Each number is 50 + 10 x the weight over its row's rms, rounded and kept within 0 to 99. Layers, rows and columns count from 0. The size before them is the row's rms in percent of the matrix's.

# q: layer 2 attention query, 256x256, rms 0.0615, rows 169-191, columns 128-255
# k: layer 2 attention key, 256x256, rms 0.0586, rows 169-191, columns 128-255
# v: layer 2 attention value, 256x256, rms 0.0637, rows 128-131, columns 128-255
# o: layer 2 attention output (transposed), 256x256, rms 0.239, rows 128-131, columns 128-255
q169 118:36 63 46 52 42 53 34 57 42 47 50 38 47 46 44 59 53 61 50 53 61 66 27 29 46 51 44 60 59 56 72 52 56 70 50 43 60 64 64 42 41 49 43 63 53 45 42 32 66 47 37 55 48 46 35 57 53 45 51 55 51 48 27 36 42 63 65 36 34 57 47 44 48 46 48 58 56 59 31 44 33 62 41 56 56 60 56 48 33 73 54 57 62 57 56 62 33 59 45 38 47 35 63 48 50 54 49 40 50 47 53 62 46 54 45 53 42 33 49 43 50 56 40 47 57 47 30 40
k169 121:36 64 51 69 48 46 47 53 40 41 58 50 54 60 42 66 57 51 57 50 53 53 38 42 32 52 42 42 50 46 57 40 48 43 52 53 54 70 51 54 44 38 30 63 45 45 38 57 69 37 45 51 47 56 53 47 46 54 34 57 48 47 51 58 48 47 47 42 40 61 64 75 50 56 45 48 59 54 45 50 57 37 50 54 50 62 46 58 36 55 52 56 47 47 65 37 34 32 36 39 38 45 45 66 51 43 66 50 55 39 54 61 48 42 54 57 54 19 49 40 50 41 42 43 42 56 63 44
q170 123:39 35 36 53 50 55 61 44 52 43 37 59 67 58 69 54 53 29 51 53 33 53 52 51 56 33 49 63 30 49 51 46 46 59 73 34 44 53 22 69 40 40 62 42 51 54 59 36 55 52 41 59 63 61 62 63 46 48 47 52 58 62 57 52 33 54 56 50 42 39 66 49 37 56 54 42 61 56 52 48 53 58 82 52 57 59 67 62 50 56 64 46 44 58 45 45 65 41 47 63 58 67 53 47 36 57 39 71 55 63 43 55 41 61 43 37 41 66 51 50 34 52 62 34 38 48 50 58
k170 116:66 50 39 56 54 49 53 48 56 58 36 44 58 33 55 49 51 38 42 55 63 66 57 56 57 39 56 53 54 42 46 52 42 65 37 51 49 61 54 54 68 49 66 37 41 49 41 47 72 40 41 51 62 41 47 45 44 68 53 48 55 35 53 45 42 47 56 46 42 58 56 48 51 30 57 36 50 47 52 42 52 31 57 48 62 43 34 69 57 33 53 46 50 56 54 47 62 49 56 44 60 63 54 39 47 40 31 53 65 87 57 57 32 41 39 41 53 44 70 52 35 34 40 50 37 46 63 59
q171 101:29 56 50 50 55 43 55 41 42 47 54 50 45 39 60 62 50 54 46 40 43 32 45 50 37 57 48 50 33 54 56 59 56 37 47 60 65 67 39 48 38 49 43 45 33 59 23 48 45 45 45 46 46 60 32 68 70 52 39 41 54 67 51 48 60 38 24 69 38 73 37 55 42 48 63 34 45 39 34 46 44 52 43 54 61 59 67 49 64 46 57 46 36 68 55 66 42 70 57 30 38 45 51 54 46 58 53 37 52 42 40 43 65 58 49 42 57 77 41 65 60 47 42 61 60 54 30 48
k171 111:46 46 64 49 42 57 45 38 68 47 56 44 60 55 53 57 67 31 20 49 62 60 63 61 43 50 50 42 61 57 40 57 47 31 52 61 40 61 48 59 50 63 48 49 61 48 52 43 55 43 40 42 47 54 46 67 68 45 75 47 58 51 52 49 21 29 50 52 45 48 50 42 51 54 64 49 57 52 48 48 46 55 45 53 60 52 58 53 53 46 63 64 50 60 42 33 64 40 46 30 59 31 46 45 44 43 46 61 53 68 35 43 58 63 51 45 55 53 48 34 51 48 62 51 55 39 78 60
q172 110:58 48 39 55 49 54 38 52 54 32 33 66 43 49 34 38 49 45 70 52 36 49 54 53 39 46 56 48 67 38 48 37 31 51 64 44 53 57 66 34 56 45 64 55 66 51 58 54 45 44 52 47 43 42 57 56 57 55 37 26 56 57 41 60 58 45 35 49 51 61 56 51 56 42 55 78 65 46 60 45 39 65 46 44 53 63 57 57 48 44 37 74 67 43 75 48 38 54 32 52 45 60 37 53 26 45 63 40 53 53 29 36 42 65 55 60 49 60 40 70 51 54 32 58 36 59 70 48
k172 110:38 65 50 76 64 58 65 35 55 21 61 50 69 50 61 35 35 51 37 41 62 46 52 47 50 64 57 58 42 46 48 59 47 54 40 60 52 46 61 52 48 34 46 49 51 32 50 39 54 44 50 49 62 46 50 50 47 60 20 48 42 52 48 52 41 41 42 45 55 48 42 39 58 61 64 44 48 47 50 53 41 51 54 67 52 58 55 56 65 25 59 44 64 47 55 71 45 46 42 43 52 53 57 45 47 41 47 57 58 52 43 64 44 40 45 48 47 48 44 36 42 67 46 40 51 35 73 59
q173 113:58 32 46 47 48 53 40 48 59 47 55 50 49 62 57 50 45 57 44 59 58 63 63 52 58 31 55 46 26 45 69 44 57 51 61 60 66 57 39 36 45 48 42 40 49 56 45 37 31 41 62 60 62 34 63 65 48 43 41 44 41 56 32 64 52 46 44 71 54 43 62 47 51 41 59 50 39 53 58 55 69 56 60 40 44 52 70 42 45 41 49 59 43 59 48 70 59 57 51 60 72 37 38 55 58 52 53 46 35 50 49 48 55 47 64 42 56 58 67 40 40 36 39 67 51 44 44 45
k173 102:64 54 56 52 43 51 50 57 49 55 57 69 41 52 59 51 43 45 61 68 67 34 61 49 74 50 33 36 39 56 51 41 34 44 59 48 40 60 57 61 44 65 53 46 51 46 69 51 58 51 52 48 68 31 46 53 46 48 52 51 51 53 40 36 71 39 54 45 58 44 39 65 69 59 52 53 53 65 53 45 69 46 54 64 69 55 36 41 43 52 51 61 49 46 67 52 42 42 40 51 66 53 40 66 43 56 49 53 48 41 66 57 51 66 61 58 56 57 34 62 52 60 67 64 54 52 61 37
q174 116:67 45 47 70 47 65 55 39 50 54 39 54 55 53 49 55 38 58 51 49 36 42 43 56 50 60 63 62 43 47 58 52 58 62 42 39 51 59 55 59 61 50 52 50 59 63 52 60 49 66 54 69 58 56 54 58 42 38 55 58 48 65 56 47 26 57 40 64 44 46 51 52 43 56 47 53 51 40 66 58 49 60 61 35 58 41 52 66 49 39 38 40 36 50 36 57 67 31 50 48 64 71 62 42 55 49 37 50 40 57 15 56 67 46 63 58 57 60 56 49 61 57 51 48 58 45 69 60
k174 118:71 57 68 64 41 47 53 47 46 58 55 35 45 40 55 26 54 56 53 57 52 49 33 45 42 69 38 60 45 22 53 58 51 63 50 44 70 41 53 45 67 30 49 50 58 44 61 48 67 40 36 64 65 48 61 43 57 37 58 52 35 37 43 57 57 42 46 48 56 34 43 51 54 45 46 40 42 40 47 41 46 51 42 42 52 47 56 58 59 48 22 53 56 53 56 53 48 53 58 56 59 71 53 24 65 46 37 41 42 65 33 41 69 70 47 58 45 67 78 51 54 46 48 43 46 57 79 58
q175 110:47 46 67 43 51 41 56 46 45 28 45 37 42 40 34 45 45 54 59 53 67 50 58 45 43 52 42 42 54 53 50 44 56 57 49 64 53 61 49 52 59 57 51 63 38 46 52 37 63 51 45 44 53 60 66 48 46 43 49 45 54 52 54 67 62 52 55 54 59 44 42 64 49 46 55 32 44 41 46 46 51 64 37 61 37 46 57 45 54 52 57 42 72 62 42 61 59 43 54 41 44 35 34 48 39 38 43 62 56 57 60 56 33 47 22 52 50 48 49 50 46 44 85 76 49 61 34 46
k175 101:59 52 63 41 36 60 64 30 38 50 59 44 56 33 62 62 67 56 27 41 62 38 50 34 52 39 43 56 59 41 23 49 54 35 45 51 49 70 37 39 54 43 56 35 39 56 47 52 49 70 53 67 69 48 60 70 46 43 45 54 42 51 41 35 38 42 45 51 58 54 50 41 56 37 51 57 51 65 45 59 40 38 60 30 54 47 45 29 52 64 29 53 44 49 42 43 43 54 59 50 64 49 50 42 54 63 44 57 55 65 45 36 57 41 40 48 42 51 46 54 46 42 48 58 42 62 28 52
q176 112:48 41 38 51 68 47 59 55 44 38 38 34 50 56 69 54 31 47 71 59 49 52 47 48 68 57 59 45 42 56 51 46 44 50 56 53 57 41 51 53 46 38 52 39 41 53 61 43 51 61 52 54 50 38 41 28 47 55 47 66 76 43 61 47 43 47 15 40 47 43 46 64 57 60 51 59 46 55 54 45 59 50 45 56 38 45 48 39 45 32 44 32 49 59 50 35 59 44 51 60 60 62 54 61 55 47 42 45 42 55 40 53 57 70 53 52 64 33 59 67 62 58 34 45 67 56 57 43
k176 104:59 65 55 38 54 47 54 45 72 57 51 46 46 55 53 41 33 54 48 59 30 57 31 48 51 54 66 33 37 60 50 33 38 56 74 40 50 50 49 45 60 70 33 46 57 67 39 61 41 56 60 56 52 32 51 61 56 45 56 39 60 51 41 63 51 58 73 33 50 48 32 61 58 42 47 35 33 64 51 37 45 53 42 37 48 56 51 43 75 56 47 56 47 55 56 47 63 43 39 50 46 47 51 62 41 60 32 41 42 45 48 60 43 43 54 53 68 76 44 64 50 55 59 44 64 35 52 47
q177 128:58 57 54 51 49 52 46 48 53 48 55 45 42 57 40 46 59 50 46 40 57 61 49 57 61 73 43 57 38 72 50 36 49 54 63 42 60 52 49 48 51 40 45 54 44 71 66 53 52 42 47 58 56 51 54 37 64 55 52 56 48 42 46 56 58 48 39 54 38 46 59 48 48 66 55 46 63 63 65 58 42 65 50 54 59 44 50 47 56 50 49 30 35 57 42 49 55 40 36 49 54 63 49 52 66 50 48 62 57 48 43 48 57 69 69 44 82 44 40 56 51 46 60 49 58 50 64 53
k177 122:40 55 54 54 43 61 67 57 55 49 49 49 44 38 60 46 46 46 50 56 57 44 44 43 47 47 48 39 40 62 52 61 34 65 51 33 63 44 39 65 59 54 32 57 60 31 57 39 57 51 38 54 60 40 55 39 64 65 59 54 41 48 66 53 36 51 43 23 17 52 50 43 66 53 64 48 65 59 75 53 56 36 41 48 55 41 40 49 23 34 50 48 61 25 45 49 45 37 65 30 53 54 59 45 51 47 73 53 59 53 46 42 47 49 49 37 39 45 57 40 48 74 64 45 50 51 68 52
q178 121:29 51 66 52 28 53 62 39 60 43 44 54 63 49 44 45 64 44 56 44 60 38 79 45 43 46 49 45 60 52 46 49 56 43 13 41 52 37 62 61 52 47 41 57 37 46 51 56 53 65 57 55 25 41 46 41 35 45 48 53 50 56 70 34 46 56 49 52 45 47 36 41 40 53 69 47 37 62 63 56 50 32 46 35 53 43 47 65 53 33 54 62 46 59 58 49 39 54 51 55 46 74 45 50 67 41 57 46 68 61 29 41 36 33 59 44 57 54 35 53 28 55 57 28 51 58 58 51
k178 115:45 51 60 54 50 52 48 39 64 55 64 53 62 43 61 39 39 46 49 52 42 49 45 57 45 43 56 60 39 50 54 59 54 36 42 51 64 55 66 48 58 42 63 74 41 44 54 55 38 48 70 71 49 63 47 51 43 47 50 61 47 32 45 50 51 57 28 60 57 65 66 27 38 52 41 43 52 40 40 50 48 43 52 40 57 51 54 58 49 38 39 56 52 39 51 45 48 47 29 55 49 61 57 61 52 59 48 47 35 59 71 45 55 56 52 49 59 40 50 60 53 36 46 54 50 47 46 55
q179 115:48 53 55 51 44 58 51 59 44 51 39 42 29 36 63 31 57 70 56 57 69 44 26 35 48 60 47 51 63 36 43 43 65 28 53 39 52 33 52 44 39 56 43 57 39 28 53 62 48 48 61 50 46 52 51 55 51 51 51 38 61 43 48 26 59 69 42 38 55 48 52 35 53 46 53 51 44 60 33 61 44 55 55 55 53 34 57 51 47 54 37 45 49 64 33 47 23 47 59 65 55 48 44 54 57 53 38 33 61 49 63 37 53 35 52 69 60 46 50 56 31 37 33 39 47 58 33 48
k179 127:53 63 60 49 45 41 45 49 35 61 45 56 33 53 38 48 50 52 47 61 49 58 45 31 63 35 39 63 50 46 59 57 49 57 63 49 64 51 58 47 49 57 55 57 34 39 45 51 45 48 51 62 42 49 46 54 60 40 63 56 21 59 52 47 64 57 58 42 36 59 51 46 58 34 48 55 52 40 38 40 42 47 35 41 45 36 48 48 39 52 36 68 52 68 49 57 37 48 61 49 41 49 51 32 37 65 61 23 57 48 54 56 26 28 47 48 66 50 46 61 52 43 27 53 48 64 40 43
q180 123:48 55 40 43 54 44 44 42 57 69 41 56 36 59 47 54 53 35 47 52 71 23 56 34 50 74 44 43 62 26 36 37 41 41 38 58 59 55 55 66 50 56 44 56 51 58 54 43 51 46 47 54 48 58 51 43 51 67 59 52 60 48 34 48 58 58 48 57 59 63 36 42 40 71 54 48 38 44 45 41 45 65 54 45 39 56 53 48 36 42 64 77 37 58 44 43 50 53 49 46 56 43 53 45 52 52 48 38 49 44 52 50 40 54 56 54 51 65 44 53 42 45 52 48 41 48 73 55
k180 111:47 50 46 44 59 52 64 52 48 54 36 68 45 57 50 59 38 41 52 59 40 52 52 55 60 62 59 38 72 46 26 41 51 57 67 42 69 41 67 47 41 57 38 50 55 64 59 45 36 64 67 52 54 56 62 53 43 60 65 55 52 48 59 45 61 55 44 58 37 56 49 42 28 46 43 48 48 55 51 52 47 69 62 52 53 42 58 56 39 67 49 65 56 51 42 68 39 52 44 53 50 41 76 54 32 59 46 61 55 59 47 48 57 47 57 35 63 62 48 31 58 63 56 28 61 47 40 50
q181 121:34 84 55 23 43 35 60 49 56 58 51 49 46 39 55 46 33 46 48 36 36 46 52 44 61 56 45 37 60 37 50 47 56 40 45 44 50 53 62 45 46 43 54 48 51 60 53 59 51 51 48 65 57 61 49 71 54 35 44 52 55 50 55 42 44 64 56 53 55 52 44 46 64 60 56 46 36 45 52 49 45 58 59 54 49 53 48 62 51 57 57 55 67 45 45 53 39 40 40 49 51 39 51 67 71 40 43 49 27 35 43 56 68 50 50 51 44 55 44 51 68 34 47 53 56 61 66 43
k181 103:47 61 36 46 30 49 52 46 60 42 55 38 42 39 51 49 50 43 59 30 66 78 53 42 49 47 42 48 65 60 45 55 44 49 49 52 53 38 49 64 49 53 52 56 53 62 43 50 63 42 63 47 69 52 54 68 59 34 41 54 62 47 39 44 59 38 45 50 49 42 27 63 44 45 64 37 56 38 46 73 49 73 55 49 75 72 44 42 47 40 33 57 44 56 57 54 41 44 31 58 49 64 58 52 51 41 66 46 38 52 42 52 57 54 57 32 66 53 62 60 42 50 29 55 52 42 57 69
q182 120:45 37 47 39 46 41 47 73 59 58 43 54 41 72 47 42 57 42 58 43 54 46 43 41 47 40 49 27 34 52 40 39 56 36 49 38 39 60 44 49 40 63 49 46 63 43 50 53 55 46 30 51 46 53 45 56 70 49 54 45 54 50 59 61 56 47 46 61 49 41 40 51 55 40 32 49 71 68 64 44 56 46 47 52 41 64 58 44 47 46 37 60 55 60 40 63 75 56 43 47 55 39 53 29 48 68 51 74 50 46 55 37 31 48 63 32 41 66 46 45 54 61 59 70 58 54 44 38
k182 110:53 33 66 39 51 62 49 62 39 44 54 50 40 54 38 60 61 47 49 55 59 57 65 62 43 27 42 31 55 38 55 54 41 59 42 49 43 52 47 52 52 52 59 42 67 58 46 46 44 65 33 35 36 53 61 56 66 62 35 49 46 60 37 44 51 53 53 59 66 53 64 48 48 55 33 54 49 61 62 55 55 45 49 50 35 52 41 52 56 50 60 41 62 38 41 47 60 66 48 33 47 38 61 47 48 64 31 72 43 45 43 36 66 34 44 33 56 45 44 42 39 56 66 62 51 40 57 53
q183 115:75 42 41 42 54 60 66 49 48 64 53 61 61 59 58 35 46 55 49 48 49 58 54 60 70 47 46 49 55 57 59 44 57 36 37 45 53 58 59 55 62 50 66 53 34 30 58 46 79 51 33 84 53 53 34 46 52 51 41 54 50 50 53 33 40 40 41 44 50 30 71 62 66 35 69 57 53 41 27 47 57 66 41 37 57 55 41 50 59 63 44 40 41 57 58 49 47 47 42 51 62 54 48 53 60 43 61 38 42 44 37 60 49 62 40 50 45 57 55 52 51 45 34 37 41 51 61 45
k183 107:56 47 38 45 47 49 55 61 44 51 53 52 44 42 45 64 47 43 44 56 57 44 48 50 53 40 52 52 45 50 56 41 45 58 67 30 55 53 60 67 55 42 23 46 55 59 50 31 45 46 58 63 40 50 57 51 40 28 67 56 54 51 47 40 44 40 57 72 47 42 41 65 37 46 48 62 64 65 52 54 48 33 62 52 72 41 48 52 40 55 31 55 46 56 46 30 53 49 59 52 42 33 47 54 48 60 68 54 54 50 64 50 75 62 43 53 44 51 37 41 50 51 38 43 65 61 39 61
q184 117:43 39 57 43 47 37 47 46 52 42 71 38 46 41 46 39 54 67 46 56 45 57 63 46 28 48 58 49 42 51 46 59 32 47 59 60 60 63 52 54 35 48 51 55 50 59 47 52 42 54 57 61 37 63 43 46 46 30 32 44 26 68 23 48 49 65 49 31 45 41 58 46 42 31 50 35 44 40 62 51 50 64 53 41 45 51 40 44 63 39 50 54 62 54 39 47 50 64 55 38 48 60 55 42 39 48 51 58 47 46 49 21 55 51 50 65 58 40 57 45 50 43 48 37 55 56 59 31
k184 115:42 59 55 44 50 35 52 63 36 44 54 40 58 66 69 58 42 54 43 71 58 47 50 62 35 50 51 55 42 46 59 51 67 48 50 62 56 59 81 43 55 78 51 43 56 59 45 64 42 57 51 60 40 61 44 59 39 54 42 50 35 53 66 54 45 61 35 31 31 49 53 81 65 46 56 49 38 41 61 59 47 68 38 51 60 63 53 55 51 34 48 66 52 54 67 54 45 42 46 49 34 41 23 66 47 59 62 55 49 44 60 52 45 49 53 47 51 33 43 49 56 45 39 56 47 54 46 31
q185 113:57 48 43 70 51 63 47 61 24 46 44 38 37 43 61 48 45 59 36 58 49 50 27 50 52 61 60 50 44 43 56 63 49 55 34 47 34 48 48 41 38 40 61 46 48 42 46 34 63 52 51 37 56 54 52 27 54 64 37 50 48 39 52 63 42 31 51 64 41 54 65 44 47 51 38 43 59 51 53 47 49 59 35 49 41 41 60 52 51 40 46 37 53 40 55 40 49 40 54 44 38 45 49 65 47 52 52 56 50 33 56 45 52 47 59 45 47 65 47 39 52 50 70 59 53 56 75 62
k185 112:49 37 64 67 61 49 53 38 54 54 65 59 55 39 53 44 49 57 60 50 43 45 38 55 59 50 43 51 55 41 42 51 50 45 50 34 46 49 62 51 56 50 38 30 59 52 56 70 62 45 40 48 45 64 50 39 63 58 43 47 56 58 47 43 59 32 65 45 46 43 46 48 56 46 33 52 56 38 67 49 25 45 48 42 44 38 41 42 49 42 36 52 56 23 51 53 67 31 40 47 39 50 32 56 57 38 53 64 60 58 42 48 59 59 32 52 39 59 45 42 49 49 54 52 31 50 67 50
q186 121:46 67 58 28 40 61 51 54 54 46 63 60 58 51 36 45 54 55 67 38 36 45 38 53 33 51 50 37 44 62 59 41 43 40 44 53 36 51 44 46 56 37 49 49 63 17 47 68 60 48 45 64 56 60 46 41 49 61 45 53 57 51 47 61 42 54 46 48 32 38 46 50 35 63 56 68 53 43 54 72 54 51 55 41 53 74 43 45 44 44 54 52 41 44 54 58 59 37 72 47 47 54 55 40 54 44 53 39 67 45 55 65 56 50 48 48 63 55 53 65 50 44 26 49 56 54 39 74
k186 118:57 63 59 33 52 49 68 56 60 54 51 55 54 24 51 29 47 59 40 64 37 46 43 45 63 38 48 35 46 35 41 56 62 49 52 44 50 58 58 64 40 52 82 50 50 40 44 64 45 67 53 42 53 39 56 54 56 60 50 43 53 64 53 60 46 43 56 46 58 32 55 43 52 56 35 48 71 53 71 37 44 61 61 79 49 52 50 30 48 50 61 46 51 44 46 47 64 61 70 40 47 24 33 47 50 49 50 26 58 25 47 51 61 53 51 46 48 45 48 50 56 67 53 74 43 51 47 46
q187 119:53 49 48 39 40 48 57 36 61 63 70 38 58 58 49 53 45 53 37 43 55 66 56 58 56 56 46 64 44 44 51 41 66 47 57 51 64 58 54 31 52 45 45 44 46 67 57 72 51 41 56 62 62 40 75 39 37 49 51 48 58 33 56 44 49 42 32 53 30 44 57 58 62 37 33 49 56 20 44 55 33 51 47 40 49 52 58 39 58 52 59 36 36 64 55 46 48 53 68 51 52 67 61 39 71 48 40 47 58 42 56 54 74 57 46 57 54 52 41 59 38 32 53 39 41 51 62 60
k187 115:38 33 42 49 35 59 47 38 47 51 46 49 45 39 39 62 51 56 41 60 65 62 44 45 44 65 44 66 56 43 59 47 44 47 58 44 51 66 71 41 56 47 46 46 36 29 67 55 52 50 51 40 64 40 57 47 51 38 56 58 46 53 70 54 38 47 49 39 39 50 64 42 48 61 48 48 50 40 26 44 76 42 40 48 77 41 52 59 56 49 57 62 58 65 34 57 35 46 63 55 29 48 44 32 43 39 52 43 57 62 48 47 46 48 35 40 54 29 58 62 43 60 50 47 60 63 43 57
q188 114:52 39 43 67 38 48 46 61 37 68 52 40 65 44 42 59 47 59 52 44 36 53 40 41 44 69 39 55 54 48 54 48 53 58 45 30 43 51 46 39 47 65 58 54 58 54 53 53 59 37 42 58 39 66 47 50 39 53 51 45 50 35 62 44 44 67 49 57 50 42 60 58 59 40 52 42 42 45 59 50 50 58 59 47 50 48 66 59 50 48 54 45 36 54 42 62 50 37 22 42 65 56 38 42 48 57 63 60 44 67 44 37 68 46 58 39 57 35 49 46 64 60 38 43 28 48 53 53
k188 112:62 45 48 50 43 28 70 43 43 53 29 25 50 52 56 35 33 40 52 35 44 49 44 52 47 50 40 52 52 44 49 53 68 35 57 49 59 48 35 51 44 54 69 55 42 40 48 22 43 46 50 47 46 45 51 37 34 53 39 22 61 47 45 46 48 60 59 40 71 56 65 40 36 39 62 51 37 38 37 63 56 63 52 56 45 46 55 42 56 43 57 55 57 72 59 54 39 62 48 41 54 33 48 20 58 56 47 61 54 62 53 51 56 42 58 42 54 58 41 47 41 43 44 52 38 57 52 50
q189 117:45 53 53 55 47 48 45 65 45 46 43 54 45 68 39 60 51 66 65 48 65 62 28 53 42 44 55 35 58 54 51 62 62 63 43 61 72 41 71 65 44 47 58 48 47 41 58 35 40 38 56 33 47 53 61 48 66 50 52 44 55 45 56 43 50 64 39 40 47 55 42 40 72 47 35 48 51 57 37 42 47 54 29 41 57 35 42 50 41 24 43 53 52 31 50 58 41 55 48 50 47 33 64 56 41 54 69 53 44 34 80 28 48 46 68 45 31 43 50 52 46 56 54 47 52 35 32 59
k189 113:59 36 55 48 52 25 46 38 35 58 47 48 61 59 43 55 51 45 60 73 82 56 39 53 33 40 65 39 33 55 39 59 44 46 39 53 39 41 39 47 50 47 45 76 44 48 54 43 31 56 50 41 42 50 35 45 47 55 41 35 71 46 65 36 50 37 54 34 48 50 40 45 45 68 46 67 49 49 57 42 65 45 57 43 39 60 38 43 45 51 43 52 59 31 54 47 46 33 52 51 38 32 57 54 66 53 57 64 49 52 53 58 71 40 59 58 47 50 57 58 46 61 62 59 37 49 38 45
q190 109:53 45 46 49 54 57 57 53 52 45 54 38 45 52 48 40 61 30 59 43 38 48 56 47 61 53 56 52 65 44 30 41 49 39 66 63 68 46 45 55 39 50 51 75 57 62 66 36 50 66 65 40 44 55 48 42 51 47 32 50 59 48 45 28 52 56 65 42 59 46 57 39 38 49 66 64 47 45 49 58 36 66 33 56 49 48 59 47 47 57 52 51 54 47 58 33 34 40 43 67 48 52 38 47 58 70 52 67 64 54 57 38 51 39 34 36 52 54 37 55 45 52 46 42 40 33 52 41
k190 107:44 75 49 57 28 48 58 31 50 46 47 51 39 52 58 40 64 44 68 48 32 56 48 52 62 56 53 44 42 31 55 50 55 58 56 54 45 38 62 70 52 44 28 54 64 59 41 48 39 51 62 46 61 80 41 60 36 63 52 64 45 53 68 53 46 55 57 47 55 44 51 54 45 51 55 52 49 69 59 48 47 47 47 35 44 41 43 50 54 44 48 55 52 46 56 41 56 56 50 43 46 55 50 46 49 31 61 51 48 49 65 49 50 44 42 38 45 34 43 42 49 51 66 48 42 43 50 34
q191 113:51 53 59 54 66 53 60 54 56 56 49 38 52 56 49 48 50 40 60 46 61 58 34 49 45 41 65 57 45 63 64 50 43 40 56 41 55 38 53 45 55 61 44 37 41 48 55 47 40 55 45 61 58 47 45 32 28 47 44 40 44 52 52 58 41 55 33 58 44 48 48 58 33 54 64 41 57 39 28 54 56 45 57 34 51 47 55 55 59 68 43 58 33 55 57 53 55 63 38 26 54 59 52 61 54 63 68 55 56 59 45 39 60 64 45 58 60 42 45 46 44 40 61 47 57 58 53 47
k191 102:55 51 62 45 38 48 35 42 36 60 74 45 60 67 52 51 39 42 43 59 50 59 67 48 40 33 47 55 57 55 42 55 52 53 60 54 43 37 38 56 59 46 47 57 68 64 50 52 41 50 43 32 46 58 49 62 45 41 51 49 47 38 36 48 75 38 59 35 58 73 53 57 55 51 44 49 32 55 44 42 56 43 57 44 57 63 47 51 59 67 61 72 39 45 59 50 74 54 52 43 55 69 48 45 42 55 63 55 56 60 42 42 46 56 57 54 30 67 56 53 35 56 43 56 44 58 54 55
v128 094:81 59 23 56 60 47 60 56 53 65 53 61 48 49 56 53 52 46 44 43 61 38 36 55 58 59 52 40 57 36 68 46 43 44 46 55 58 53 53 62 53 47 37 54 43 50 44 35 69 53 46 61 30 59 48 73 35 49 51 59 48 41 26 41 43 52 54 48 39 62 55 62 64 57 60 42 46 48 62 54 57 61 51 49 56 35 61 63 50 58 41 63 28 50 54 55 55 51 47 43 53 54 33 45 57 43 58 34 48 56 41 54 53 61 48 56 59 31 32 55 48 64 42 54 44 39 44 63
o128 094:63 61 49 66 48 64 30 59 35 57 45 49 40 55 56 44 57 54 49 69 39 37 60 51 32 50 58 33 54 65 54 56 41 51 47 63 45 37 34 53 43 64 38 25 58 63 49 49 60 44 39 49 68 56 34 44 39 61 67 52 59 53 56 44 44 52 51 63 44 55 37 51 31 35 49 56 36 54 59 64 38 61 70 46 60 46 53 31 46 46 55 63 44 56 42 53 43 52 58 51 41 42 45 49 52 36 50 48 62 42 52 40 40 43 46 54 35 50 53 47 29 61 41 54 39 50 60 38
v129 102:57 60 46 33 43 61 34 66 38 53 64 37 54 45 29 48 51 57 50 49 55 36 46 52 57 51 36 68 63 54 61 67 64 62 38 54 52 47 43 33 53 46 59 48 45 39 51 43 41 51 58 62 47 38 34 48 41 36 58 31 56 35 60 39 47 54 65 38 46 52 42 33 37 54 45 50 54 65 34 55 51 48 55 57 65 47 41 58 57 69 54 58 54 42 60 46 46 36 55 47 46 41 51 60 69 55 50 46 54 65 60 57 45 57 68 59 49 41 47 55 60 62 60 38 35 56 57 40
o129 096:45 45 46 60 55 43 72 52 57 45 52 39 69 64 49 34 49 67 46 83 39 69 52 54 37 54 57 40 59 75 59 49 60 58 56 43 58 58 44 50 51 50 44 59 53 58 57 55 60 60 46 53 62 62 51 42 44 74 40 52 68 53 57 46 59 41 43 55 57 37 54 50 46 61 59 46 62 62 56 26 52 50 49 55 55 55 41 44 42 44 55 59 58 29 42 41 72 54 59 45 49 37 39 54 41 59 58 54 40 45 56 67 46 40 38 56 56 38 55 41 54 56 38 35 39 62 34 44
v130 100:44 33 55 68 64 47 44 47 56 58 55 53 37 46 47 48 47 39 44 44 38 48 43 55 56 55 29 45 63 45 40 44 49 43 63 57 48 36 48 41 49 55 41 56 52 45 68 43 75 37 48 57 46 51 66 50 58 63 54 65 48 60 47 38 59 70 33 33 53 81 56 44 47 48 27 50 50 47 60 54 52 40 50 57 38 54 43 75 48 50 44 48 46 56 51 40 43 44 69 55 55 46 52 35 37 52 51 38 76 69 51 42 36 40 34 40 40 49 52 57 53 49 52 42 66 53 45 79
o130 101:37 43 63 46 35 59 58 46 57 52 51 38 39 56 49 55 61 46 33 47 48 53 60 60 55 61 30 49 58 72 57 37 60 60 25 63 54 52 65 55 33 40 56 38 44 63 37 41 53 46 55 55 35 49 43 47 52 50 50 48 53 70 64 40 40 48 56 41 49 42 53 34 41 36 57 55 37 52 38 70 43 62 36 50 42 34 52 49 36 59 56 50 43 50 44 53 56 59 51 48 49 55 55 40 58 54 41 48 47 66 31 47 38 55 63 27 49 60 38 61 59 57 35 38 55 44 39 38
v131 114:46 38 54 27 64 67 61 36 61 49 58 58 45 46 54 49 41 47 54 66 64 54 53 58 51 53 50 47 39 68 42 48 58 73 46 63 52 57 53 35 47 41 41 68 50 69 48 31 46 45 54 59 45 43 61 46 50 44 48 55 37 52 24 66 66 39 37 40 38 52 56 39 51 36 55 45 65 51 39 66 54 55 54 44 61 61 39 43 61 65 56 64 49 57 53 42 55 54 46 39 62 63 49 61 41 54 40 39 42 71 50 45 35 44 57 60 51 73 39 41 38 45 52 60 52 45 41 39
o131 103:47 52 46 58 69 44 35 64 39 39 45 58 39 52 50 42 50 42 30 55 43 54 56 60 55 52 38 56 65 32 59 55 46 56 42 64 45 54 54 56 59 64 55 56 44 41 47 41 43 50 29 40 49 44 40 52 53 53 60 41 46 46 60 74 47 36 35 65 34 52 56 54 57 57 65 38 57 55 25 55 58 49 52 39 53 44 63 56 47 51 33 39 48 44 45 53 37 51 47 28 49 60 52 51 38 44 38 61 47 53 57 47 20 51 36 49 33 50 49 50 43 48 34 25 59 31 45 48